{"positions": "learned", "tie_word_embeddings": true, "init_std_down": 0.00782}
Each number is 500 + 40 x the weight over its row's rms, rounded and kept within 0 to 999. Layers, rows and columns count from 0. Numbers have three digits each. The size before them is the row's rms in percent of the matrix's.

# layer 2 attention query, 256x256, rms 0.126, rows 93-255, columns 0-31
114:573497555525551432549533591507475397458448500442461453537531516435537498490529475539475491484468
117:513554475536474465516573479489466500487533473548451503481494441511433546479489515538508550489504
104:509536473546483451505487560463513421490464493449559503491472487496439506451491554542473488453462
115:599536497469492459495522499518457483522523428544429512476517489537506541488527471503545491566463
124:507465453505503470478510509536472477515515483461544576444486520499464510451533543506564518578452
118:525493470449512439466455452473476461504496530482579485473506511521577481503526587499493469535565
109:527489559544423437481485566411547426494491475433542464477495518516547530471492459483506446544537
107:513493537429489492499498503545528456542489540556463494544444535535522544546523454505528439500432
112:448494527488528556456470530539517539481520516578516472516563465586547500502493475434500555526513
115:462495489529461506539468513515547416516522563466480453469491584499434519543474413504434398472497
116:601444495525532482480539440500463404550529437417521527476535420498511480533433464503502488482455
129:481578515479485488545468507500440500509511483574535520507555474481520518540465488474500504549534
103:535523482442478520489553483516496566435437517494527541487486398514516523523463492487537515623463
123:572415531488520551532485482512479470435499454487544512607458528554518546502538555555448499485511
085:568511506537458474508492482486461540561506448459540488478565448550454490486507576491501510493519
097:514454485514588486486463481522448553428480499498506498503640554476492508525508520475418530499495
112:510498508511517425400476548417557471593504493490498496521516490472531437460539425502472472461514
118:570530507571431531564505542520539452530466549518454549555498465515495560543429493547520520535465
096:487523528547521553466439508503549468464513481540521476555479548494484509549498463480458493530500
112:471493515488446544527469457536566554422515484434505444602462592489447474560471457534441479460457
122:479502505517443548517529552541524508441505488502505511511480523516535545484467517497594522549517
094:611458565525447512440532475509533489537502471418497529455491500463504509521483512523558483437498
097:468447533515524461513450534486520498500533528489521476438477563453506483541452450552496456462448
104:539465436489512497493555468511469499484418551484512469531522429445439560497501520540505558507483
107:547471522468509478516521511450508539516521499499509534475568474499449506530421580554556500460548
107:464497549497488493517471453458463524491475422516474472560509518616476505524489485484491470493491
110:542512476496496534440511452465520496608507458494525472504532428511510446463523568492563548552489
112:524539554521495524436494486455409530518498446502484529517512443610445523496566513495483529502501
102:557516498554485548481549505531434468534467455534490543454546451438523543483497564446477552447474
120:533483547481506548491533428531460571518538551503531577473551488489523434553580581437534521514484
119:488470499472528517515523560527558445514476507471516498521537561462494516489534420526547483525464
109:501578495476523512485494516515521517558513492495520524547522528487520449435527463506477552452517
088:587538451497459550423452497486470421504506472475500550477471495502557458451484471512530507453452
105:482473402449463477508556498471493508509506527496473548489504523488475504470490520531459486451490
126:518525505535504459431481430529540486520516502531455484493540481544484558445514525408469483442547
088:576577491493453480488587494580418500492483507469474493463547496467502453532499449506480439517470
090:481505478545522480490535521474453541510517513422505495468487549480495526515550553520522454521563
097:475482430506480471509529532504563437523468500458542464533472490480523503431441521545530497500575
103:526497533554481412510514503531540483496487478435539436494492495430540440456513529513553465520488
085:478514420568472514542488511535495538505559557475574521517477471464565530467478520491499513472563
085:526517465435546480524414500489482524539524478460504579493434448473544511502489472453479517574485
081:570528515532476470473509448540540476482551525377434483535523479581487469443516534504439419522510
084:520428533500514526478485522485482515489518491556560510503478535460525559478475556515495509461511
092:555493490453534440438518547396480450566505423449481518476467501442550511468535475519537480481506
084:515503555567492519518532496455496478430469497580498503535491557508407572513472452478493465494531
077:493543502448486574469531541507502448534407520541414468494498445476449480523461440515476534528493
091:481546480583472487518553534476477439517499493538490457567484592569444490477481491495507469472478
097:534531460489455469432510541497549532498502525418498529456509516442385450448562532533485482530469
086:508407537482535469478504538507480461504510504487506533453509559518482481455483535485456518516425
071:455446473536564508488455501548521540461406572504506531595516478462543526529469537511518532489544
071:514518491467449560480506466516532523490576427461532514497569458511484527457546500529532468521488
093:487467544529570572495501478496483453482413528535547551503492443501512443489460498517485503461559
088:492528489540567404472549531521534435496507543498552522514514491520441511517513556441458494489544
085:488445498490594462482454509484493536491506510488504538447497449487518530491522453459562531460502
093:459385532492512472516474547550516458479478506468583494486516499429446505501504456551533467478506
083:488532561560511456500557476457488499525436526511490466442471485534442536547557481477492459452494
102:575432461482524460575471421514495473454541438469550558524497436555506420500480568456467511542496
096:469469445455465565526449473442450488543497522547455548541490420525482507546543565498494608470501
089:501549477441575449517442489502494497525500477475524508505487504477560495404527496525478514538547
075:544529530644504544561484515547491553471481498487439449489481503376447533528534545432470490492461
087:478402530522446465500548533530575476420471508506534481587452464502462491475474495471429472516548
102:504462522557483466579523493532490515519517539441487464467513562535476551440525494490529439500526
109:418442424499472479504526571489558519510442547527577553495487445498464456474414493556545479495537
092:528511525453421584422465509489448525470447512551455520512477559489505459527528452523541503504495
086:476494536457494522445511397524506544551539447502421561431523546519556424479548528598443459506402
078:559485460530584481529493532600515581497454447457478455504498573405466503469487454486539497566578
083:454524506599575437547483516507516545599472523539507440535458474522519588475520482507481501483567
076:542517533415540515452403543463489462504499447422473529506545453489544414447487564520461517485546
088:506525493538557555477457521422542443471497516509519500554518452514535540584495494529511486512461
081:538495475482440463445456497487507515478452530426434454505462415510527505508491469497499482527505
080:433486484587560498483479517523516468473552479444545417412489525483544491484461505442466505493491
096:435517564566496476534552499505541484494465508550492490497503517452492547526484505519517469458496
082:465559443528473441490562469458498532536558469535510490519497550572533534480593413498526463483496
089:548509489482488466516553476525485432485436446481470395502557507542503497480555539474517480527452
097:451515478579518441486547498534530520510462539473562479519495456487497483444499515506484488484568
080:440465494466511470536489543432508500543458549464508474446533433480412489455522546545474477549544
112:538517478409483551544420505442501476489466452588489508494483456490497491551454458513474526525525
077:454466467416502522560537474509501480587468456537518535550509478491453496425468458574520601475525
087:440557579555569473579509506499528474565534508512519447475479541510511520469483493501453526440528
083:506440521498524435484543521520488566508511452451501479483547554603492508428447533534537456457535
075:508430489493487501531430483543436549475513499480513435497503541483559461497516535538532529499437
083:497395479506538533443520521538466523574553401453520479475481544499491424407528553544479537519443
081:471480407540503460525466458581498524447598487476510512553521505500505476519486480468505462508510
091:492452460432431536415503514587479432504502488471503496502478473523440509480491512535516486573503
087:532487578533532522521557460461516419449516456497496465482471510490546448459501447547469428439507
096:510529484527493500481545503460527454536464580572499454515504454559500470542530496471457487491494
084:410537483507573525493410542480460488514457503531544486441543526505578548475497523502445450463475
096:562504487540517440564593424550494536453539496533504513551530521529455596549505504426515496475473
075:507554445458551452506548471531479497589511533514519501519495508582512480488521483531483462517484
075:544522506510526453495500510538520508449524460497484524538467524521528516541519517496476509461528
095:482482560539529478540548482529473538442539571475575520488491514521443534525486504472540484435522
092:566529536485437455450535465529484472494483463468464543513547553485483467507531494518378459483433
084:481495493518437497517487540503519499422502497526515560488447483452563507528456506491491514528546
077:437485450509488545451492500594532544534496513533451484509492481538465409522457476485499530537468
093:527528560515511475521506480502520487513417563558455512538519484534465514558464470502458478454515
073:447510444538473513453448516510561543513529452522516500504506475523466458399455570521485562498495
104:477555519557476485521448529530436467498510564543510522564445481526514525595510451507543526476472
081:518505489532450538541535484483475496511448517568476549554482456446459542533509479504531507447495
081:490464537518454501499518464539463495460512486508485450575478476503527481540513531449490568481456
088:512447529387463567556478484465517515517545503463569523493498397505528468446482486500438543528474
097:526479431453499571562489516524544514495439506569518533562486508527531490556454479452482614485580
085:503558459420515459512483543496560473526516483518448515570507420538555529514514517433522478440519
106:526492464533514495547568514435494480490441512530539430538483489530467516475499476475465481433488
087:498472519463504495488496477503487513447511502485522476520500473467524543433533414574502461547490
077:447452486490478484480604524526432492543456506501547490477508525496511485444489501472410565474469
087:528508567545496474537525468511452492519519562514454529469465532470444541548568443534495449489473
083:444505493477508504492502509547437621534579477447498544444517562484489469522462568531499474511408
093:474593515524471536506467505495461562467563498529551506506517465446564492510504538551518483481466
093:501501439455508509497474480509460557504478461469478496481562521475532486517503491523514459555538
088:472550433500484482575533486551536459520468482540454423543509437515489460480548473438435552445530
076:544471498545469486485509496499448476489561443458521429465436591447524493478545522528514515569470
088:466450491545503469513496515551480557523453534434501473432498486481470508478485502530530489498501
095:503475527491511472523494615510513505499419535547511497541473389458405588526576488451480551447475
079:418493464559498453438538548534507531515411485578516491473482492511515529511472451531471561470508
093:517539466445543492583508523413526489474444433547429511574487441491491545571510426521505480449517
093:489537526581527440514446512548513479540474479485507416561464526503473566473545446512455490492510
085:506456485430530502503538531505540467506532442535550538557537502466424460434510552493414587497512
088:503543509474419514468450479497466535529512486491467617450498516475458387520436449593541509553471
085:554543458499517481501530459519550500526561469524547502589516512534492435595538463443523445506484
084:438441470551541484555466520517475510521565562476517556462476456544453524465541549553488516550487
078:577576476404566547524482489421503522502494523430477465373480544486509465503522543424492440493461
079:548558487419528456571479539493542525480482486540498486515513493560450442494524507424452405603512
114:489448526480466439497495568531526553509574489434527467473499594481539482446494529512495547481479
080:488495440609465429516554506560532508533474532471532488538512542468416532508461456535511462477538
092:566521539476428479487487488505453403479521493466461472477510579438501528556595473466490444467440
077:560482499449474450508498437477491518480506483453461545505484535491552509532529515498526462543469
090:531528455455410565473486465493468504560534465528483504559505470507493477512502531491453546543475
083:423454553493547560569511419502462494488511540528539504479511481514526581523408525537552484459520
086:450477475491551460516492551492546496519470536472592513466528508508516494498456524493512474502573
073:452501489434506517534514544515517478556525512525523464515529480577492525502511503509558577545494
097:511536549463453558423428510495475553475583459443522529496481507455558449490408553573457524557491
075:527614506521463502537455460439542429523517493525480487498483527510526562497436453555460488458538
088:521517493573543462426520437481479471486531485499423546522494476561467547525509579556487518524510
102:549507465440511475481465496482527460525469460486445467468486432498517506455486555483444507526559
079:496488516437448557525525513513440472488505510523537527498440493493459519506511442464480476467464
089:473554499530520526517474498507456489482499605579544504488480503490441528535475490589516512445532
098:481545564534509518496526502509441450521518500531490440498476496487526570497512435510505431457486
074:481424502537509513481543507546506451490428566484511469476500495493512540424534530419442523498556
098:503461515515539478507483511549540504492432498539514520506470516515501486435452412507454532496508
081:512451519571472495532469481550580500481454510489505453463536469572544542491487510535563469526563
081:552524511467458496449536441526504560486542485421482502440608567423505490509527552476506510492410
083:465475494482487475492547550411513421531462544545530513523419467513504526480497539486473521503563
082:456530493625483469518481533510558514549518458513505490552539506530551483475490502482474469467523
077:523459456357497509554512465414547561486527460465566520536578532546527523503471528484519549475522
076:473442383445509471511446586528591587472434553482483475531444562475519470517483459455541502554486
093:491488472457510384528550510531559478542456519482535478478557497482477507439524582458464552523507
081:511593449584462505558494513431468514488592495461480499490482489451466503429490575520532536493533
109:532544486471518484528458529443582460489510477546502467507476470508515491479537516489430460472476
085:490574525521498484572511537569561524503522534511506387517528490500536550501498450475538544483532
097:503477466453531504494447416469545468488427522499496508514473427522528479537491515482491437540547
080:560546504512488542399445468464505503443509514477484534442515492482498449471486540482482472553515
112:498469538489497489540527558549501540489556496449521441452494598476508454468519501496487508539478
085:470460532486498505506546462567522494503534517481490481491493499584500463518543467424465502565458
092:507461542540503541488497475476521496503551522445512501462500445512521485473466542481522538514549
080:557554544527453488585505454502445535478518528510481487582557515446465526509543600447447505453436
091:477481467422460548478515527549474546555523527534545590542479540497455463523507432544543539447495
073:533553469482460441497528524485612521441537517461539501548580457540479459456426579444561475511541
103:456504451576539465552540487486480493468461465425523461484488548497542581510592565505494428492532
103:489505434539527462535503511541508559484544487399466487497501504527492506466462502520501493623556
081:508532486364606486460488516479546479492474449479488517455543468494476500440510539519502484474469
076:503488613559491531524490474465501384483490440515478521525523485519477424498467518491451460519510
089:545542492466499484468517553528433492500463468486520520477565453449477504469499389509531485532527
082:483520478563481458549506442595510466480408498486515481489508410448481541485503497509411507403528